Weights of a small transformer language model: RMSNorm before each block, an embedding shortcut.
Each number is 128 + 24 x the weight over the matrix's rms, rounded and kept within 0 to 255. Layers, rows and columns count from 0. Numbers have three digits each.

# up: layer 3 MLP up, 256x96, rms 0.112, rows 165-196, columns 0-95
# down: layer 3 MLP down (transposed), 256x96, rms 0.0904, rows 165-196, columns 0-95
up165:121114123085098122105158123156151094128113132123055140132109129136145135151149105135178111097180130141123161139105144143174150152163108146139112180092121106206116134152085098133107156107131156157140073159086103137145097122110111126107122120144134118112136104087134108106150151115163126166
down165:107096098105082100133179129146173116112152138136163090126155116161093129127115105120155116125102161137162149118138182101148130132094133125121118113166102140078158097067153111149099123110115150113074150155121149135114104110162078132136123101134120130131101091140165121140097120136139139113
up166:077120122109132129117139105110088146104117108099153103116121144122101133122134135100138121134137145144134118129124132153145142147118114094133112089093138140133118154096092123114094140117108074144156097145106107154089131123160073138136108166175098141123116091156136073129127157114142146114
down166:133086148117148101161140126151151115172142149123139119108141106115152148125159113139063126162122119102101122137144140114141145095156132124165164101123137106159119169152111123117119142113146137096090172164165137173118150083176176133126139106148153148121139151136158121149165129115130101103
up167:083054151153065149130135125127077132111153134122136123092120088124136121131141136146133095098123118114150139116120121104105114191121135124219100137147126117152104129133113106133128127162091097122177142125053091142117153147141152135076146118094111146081110140141087126136135114121113120123
down167:123133111142110122137114130122106141119140147116161107149127146114198118074151127077156110097098133134136163143136186073132139117090120142153121120117134142098151115153111140156158135133125146106149109091136142151133106122115132134147067128102092105065119135179118095127121153135156183118
up168:126089081082099121138106112126126148095150119148130133074139124096155095125118154107088134147126157117136092117116106106073130132111110094146138109140139112093129144138167090137128127146077122137116104084138102126136154141139138124137090124159088071123117142120160143127134127114127121105
down168:140102141114145157168151117151107176132170108147152115127139110142116122164071144110145156119130149135103056135135109115069129151127130105076151086142133194088120138136123131129150157091089127125149109155104128149100145112131126114127103165145157145162149119131119104102103144154146103136
up169:100137124132121178169112104120089115109118124151127131094124125150126175147173146111127158119126125122171123123144116125109124127118134125106160169145125207117161125086150127162175165104093161121141167122133091146082122142136110108144147132173131117156127118131146099132142143127154113107
down169:120089164162127140076119149111119109142103090098161093122138124113144101077097131168137174109116122120103158140129129111150110128137148105130137119137126093145091121132103150104096089140179088154153119142076168108149120093124106145116114155098122150154096130142146130135142124156088161128
up170:119115083101085128155204147124124087106105148145097136112117130164123131127136123105150167117116122122152092153134115173115120117147106127095116137114169140106125135138121151126096144101105094126148137149150161135114172134157132169097130117110143113167127091152125142117108156097138109131
down170:162137165168159122121121109143130148130119074178146112127113115107160139102118120153108143149166121129116163111170126164131106130116145119131089132105153137135136168147144127109113132161137162129107094156127073130164116118140133127149090108134128113120127159112136090177137080155123152143
up171:143140142120130158113127139105143142115107150158120098131152128126153127083156111142140144157143127094172093130133126088112128122156117133142087118079137153088136082126143177117163104115130100103132077110137140149068085157120126149153143135167121098116096128115130090135148114127123134138
down171:146139185083136162133108156113165152121105077126095100092145152158155136110134124118150148138114116109120096126117168114076120173149143168121085125108114143099146146138108096132109171108141161134113131140100151108136115140104181140124129100123112096081118130142144126084129121150096159110
up172:088097137141089102124128149130131135091118112131113082130165089143150087134171154164151133112129096153135139109132126101118117123140123139114129152147132139139125134134122140094110096089130128106124105123114124101119088120128105127152124115171089086108149124072179162177112111142121137097
down172:144170114108149090138130107162120154123131151122122141131121147107153130146126104140096130138137164093097144140184117164134135130120107110136082174130132127096151167160123120170140138094132101109128142125171103099160190169093114126101130155108116162153096121098135096122104138140167175152
up173:122129119112111135075155141125101084147144079132139082120111133120090075077128160113127141106129131147107054139178114152091105167129140115151152084126126129107095126120128140164134130113108136139120146133146118147105131131121113135116139125140099124158133094087144139108141089159123129108
down173:139148109115135117135148130140135137146101086127087137123140127156103101070122154122135136123148105148114148097158127100139105154149136157137136123167115123106125132068112078142159131149084136097160134119150113098106118148086140123120186129094123095110149106147160168135172147140126136144
up174:137137121135098107119164115164150110122116167105140168155142084128134151150125147119154144154127120131125150170151124123121118131120108178067115180080072131113131105116139116103108112104089073144123126153152123104111102132133163114128099126141149130149140119166131131160116119137155105149
down174:121133148124160161141096132113140172138151120171140128105117151112140123122126122127102097087107121126138095082093128127108132113138141077175158119168156123128094154093138108145142165146129165122158123100142159154120170132109108147135117125119121107105120142104109142117126116133128142101
up175:153102145114158113134143175101090120100093127102129122146135179077164161155134090129117152168132128119123138129129126110150121135117151138125167114143121112094110177110130107158120105145131164103171142120130164087087204142134141157100072120146138155101119086124131098126134111129124134139
down175:113178088167146140117097109175151098133151153157106160117134121125099098077136127144159080146137107179135136096128138131114156143118110119130112145127156134130160098124156121114092142123147129151092053106160122102165111124129142142146141122120130128119102180129137103112140125082129165141
up176:132142126106111076105095112163144120178169153165105158117142123105085096128137122105094149155123110159134133153137132118122119129146117076123126139134140118139104112114116135119135129190111121138127154138131117121124163108111127100118138147128167134133089150141104124125120113115156133120
down176:161141113136145133102155135141130132112139128119145101113149147114097130110102081114102101176147143144126124188091140184100142108176124099151105129144159102147131112109159150111122126139204109125147140159108139150154114148132120145142118128104141114137152146134109112128125118132147110132
up177:099120129138140130125114095164078136108124154146141154118150161140121130174132111152122188125117122099162125099133124149155139129151119113099178149122135150129139138135122116165120151142107131118132137125117143143143131130152115185105132128143111127097156106118078119141081121166101141097
down177:126123151131161162113134141110171139103138119114149093148149120105121088101124135124124103115183121174106120130130145092123115137117112135141093108130110106113126138115141127103176147122118119127148135133104114117148108133128168083152125160142112099150110183165171145115153104102138145123
up178:094119117130155138162124127105159112175110223160124139118136157154162113158134140175163130150080175118162145124102125157104098137164094136082140148133126128105156112103158163111177109135127146136145078081119101135095130143149154115101100111112145101157149184168127114123109138114153170138
down178:124166112148118144144141107149139115122124195144140127164086151113180105140116121188136092119101200162119138101089166151107099118171124114152144144097087117130139103109121142104132172143114167100117095126159175139079148108127157156121125142118101124149136138158149120123118163151115079106
up179:143151123117128143160130132145113094132117150136152089120133140129119121092127084096091139136115130139131120139132128151151147106162099100138130149154138137146114135124100103113131138091135104133129136083101120162145141155140082143119131136147154126143126102135106108119116196159131108160
down179:086092156131161134131145123144117141152133082123088126128141093163134113153126166167196153139130122146090132112149153168128089155157153120107120097131130098117114137114096104120094148109142130121138098122113124117100107094139162133155162140149119153128135131160128167137107158097132132096
up180:132154111130127139131103108109159111103157132089140136120129118087155093160100119131142162104129118120120128167137100089102071186121123121145160142164136149145107129155095137116131124126127090153126137113088111126145126139139152102115132094124129118125142154129149136089113096138107129085
down180:115100131161126131151149124153135090072138104142112161110173123134146142109162151134154142130124162137128138129164158148161115142103093101107115105091125141146147126145085119137108110097126125166119110099165138092132149090146130136110128109146143117135133089129117104141124150113175142161
up181:157159132107113162176123159135128118154095094127168126114132131140164140145145095105128152174128128151147071127130122129105109118092132167141114131124138127127103137099124138143122143121103138089109141102144149144120103109117135156109158149161157131104097148121164165105136126128138154123
down181:123118108179137115094148127151151102115116144127103129120133137145106097109087141160095153123103114103160132157132156148136110137101139112111126099092122140142129105146173114065121102132129074109122111105110129142119094151146149107117098151112098110143178133124102122151130123118144145135
up182:153153131115124089131121107088152112129135117103168147104092098160187156174133116157121135144186103121114127121128144116121142120149174145117150141120128169124107144201124151137137154155119144131146146114111143114122109149108116058154122153097146155108124114121100101135154164113130191105
down182:114069153112101121138087103129161091114102094164072158134099127119083104130112147141149092122141126102119127116113120083145129171150147135132151133094123155114093097083091130129147077105090117126145125135125150145132127115118126139119086097139097139078192132158109117116109087139118112130
up183:117080147155157155122124141131099130167134151146099100106161125126116157098123110118111128088145135129126147139111142182152145157110126134140133149152114135155131125129148123126139148106104109134148133159145153136145168163162153087173130126093129120133139123100118118149106149180142138072
down183:128162121130125118110144147143136124136115112095150137125088126149104083148158136166137164136115147159115142125134102083097114073121108116108110145099101122111105138149126141106101132152155125144100164091118084139137064107077117143135113124154117113142114113157154150077123114067076113173
up184:154114124119131118141152123126145106100180140148160145096144145133131187111086115143144140110163098144133083105132130133153092157114148171129129125162117171097094130139174146137146101092101128130103120133112083160148125127119152156138165111151113132122170096084144113120125122091100116120
down184:151084152128135117122117120101101125127166139129147136066148138114101134114130158103125118105121140160126120130125125157137105146217110124118132181102123140108155124124080174132131111136156090119131142117142148106126150127123085093118141137108157152142068104115130115152110171099137123144
up185:065110182114149087144120153118082148140153120127145148122127128107129117124111090121169101132140173122125108147102143121150110161119096129116111108152140078138119135140157101155157137104140123110133105137152136143125165154124147128109151142150139139108114113099102095085132101120094116128
down185:146135097111124158166139134146133100092119111161108149147124127121133122135099098116105171125069104133127145101142101123126124110160141124163114139133161170130160109120170129126118103156084138157150127088087142117134137115120138146126159128136118133151142145112106166116095092159176118108
up186:160134112142139092165111146140145126077148118154164141090136121109099092111125131137105117140143160160080158159126145140130158156084135125127121132103116137106085148087126160160188057166130119136135110154143085106128136103115110179086129153136137107135118122158104153170111149111140170118
down186:112176088067071167106122143161130104145112124089163165121126138119133111139144136097161168115147126115145124095154100146158106107085103131125148100172115133140121126130162117175124164143136120083155129157127141104115181173096135136124133115116122130082136132135119102087128123122162107135
up187:144077099079115114120124125137131136088202129102161116126118128147125132138099173156118117111105117158183149127148155156145122097102137120120161123113135122134138121123121133096096131143119131092144142089173152148133160124123140102063128135112126146104162137124108111096083119114136106134
down187:096145160156132148087133126128142126153099161130131099122101148133075110166132142157088088172118149122098143128099080119123115123074124132153097108173120159117159138137129122152136118110120121166092107138147075092161112141096134120166132117136134097154117145124134120140103105163155134095
up188:111131068136109125113140179138139120130129111128157142103138146171133143123138135129103137133096109123140137108137081130140127163128130104118158131124133117157134137109142124139114145147129171128099119127136152158145119127144177150163115129114202169089123139114124137116171104149130158099
down188:184128113167113138116136104129114170091101156121106127102129140124160139060126144149136169102095104117075134119155132117129115157143126129117137152112138135115085159158124177111128170113103111092161147131157114139145107107096132142120147131152088124116107138120103120148111105119136131149
up189:145131106118125091154100133088119125146150091145173119116168140184168109128155172178142154138119162135154102173117142125109118130160152122131149152102132087199146115145151139146119133120097162117141089122133137154073110152088174175103108115122147139127134159161123078132134130134138099123
down189:145113097168141170161158138177119141116112134143143099112110121148141077099099157133147101117128113123144177140122109139133104128153125095136162136143118106164119139131157146133133123122101142146127093159139087120114079154100153174150147146115151139129127074118140121178110081130133145091
up190:094142136140088114108134130155158131096107127123098125092168129147143145121131130145093115122091109107138104123181109092133150125116116122096145070142129184152105108144154103118181080145124113120126144121108107135154106150123116124091126115061173103141095107081096139147155137113104126105
down190:130083121130134096137127115136087120147166148112128080142171114140117135144147120067158166132114085127107132168121123115140102146156130103141120157096110167147127108077156100120142126127135109123118097167107150107109139135174125104130123158111128122154091150157124134159178148124146095103
up191:102160116129082111154122158117218100125109131098132095136156158118150139090100111124133139133083144146080155128131122143086130112128175155141149107129063196125125103113116093155112177148130158102100165098130126146130111169127138136092144128065169126099133109144132123105136112155120115130
down191:157170148135110129141160165114157131160111118128163113125112119129147101066084099082160148106143168151086101160149152120110137176113119133161116112082147096154155116159124177121115173132116103069097163126099120107139114141166138108118151119082077129147147148118135099132134150168125094135
up192:149096131145089124133117117159082128148143118071133150129141144122093144131097179125150146135177107153102134114136131160159153113102126121067155105149094095127146133111156135170106109154114123126105102133138128114157102120125162115129127131130118138101144113091128103109147058121150139161
down192:159167137128152087103124146091157116130130117166107135120125132139162142107134094135141146125106182131147110108089113097114158140139146115153129121100130169121096110136091094098133131131141128171125150100123096139103120133115084151125127140149143141144132150151092149132100162143110125116
up193:139105139119127085124059184152107100112161172139086108127132139161137105095167143114127147119138113140127106126087120140142142104129113144147113149171115121100100168150171114137123119144093184136130114134151112162127167075111162115122122154163098088144084132106132115136134159126090135163
down193:164152159097099108090101154189164127183136144152143109092130119152113120148107134142140102120087121157123114133131142133106171165125094157152168141133123148110105137121136105144098153136140150139168111123166142149115128133140177107119130159175110202115104090126172090110154110132088151134
up194:160112138084108101130125109100152124121160135109111142139141175176160129126090162143108119167177166122138139157165142143121105064131147123117178156160134097139105170071144143135123133154139196128127109111105109122173143157178119110082104121171126151131159132153132134100146142097110181168
down194:118119105124129150129095127093129112096138137170156145143154096154131113136154126142153153138166134135168129180104143113146133117108150144085177118114143108171138163125149127125128099104187159095100119102131138103123099179133135107109145093097155105100091149159148138084129132136149117190
up195:150148164141111060136148120119142143112085130099108133145082129074138125153104147159129105102164135150128140085130124095133096149094163099117133086150154134118095142124143124149118099112137128134139156187108096159141179129137154151133114123125141133100146111154161098143118129145122122154
down195:134102118151176175156119134074109078149172143126121130121167098193176116098138114110166164146106126126127136165146141164117137129124119136163142131124145103138165124118075148099093154129131117140114097109153139119133119134143093080138177141145120129146134115110105128106109116105128121093
up196:138165158145150129106144101110116134162115100132108094156178142138114110129095110101106176155125148112168118103175133122132127102183151100135141110110131096119159119135104103149104067098150154109109121110137122128156100160131129110109105117121139074139112117132120078134087136150142113135
down196:153148123106117102149162113118150112119136188135183135125082128100109103141154112117121092088153108159109090132124177129091093137110127121106090118128149128111097134181141162120131129165116116141105089113142118133157136091100124173106163126159098170168094161108149127124124101118161135140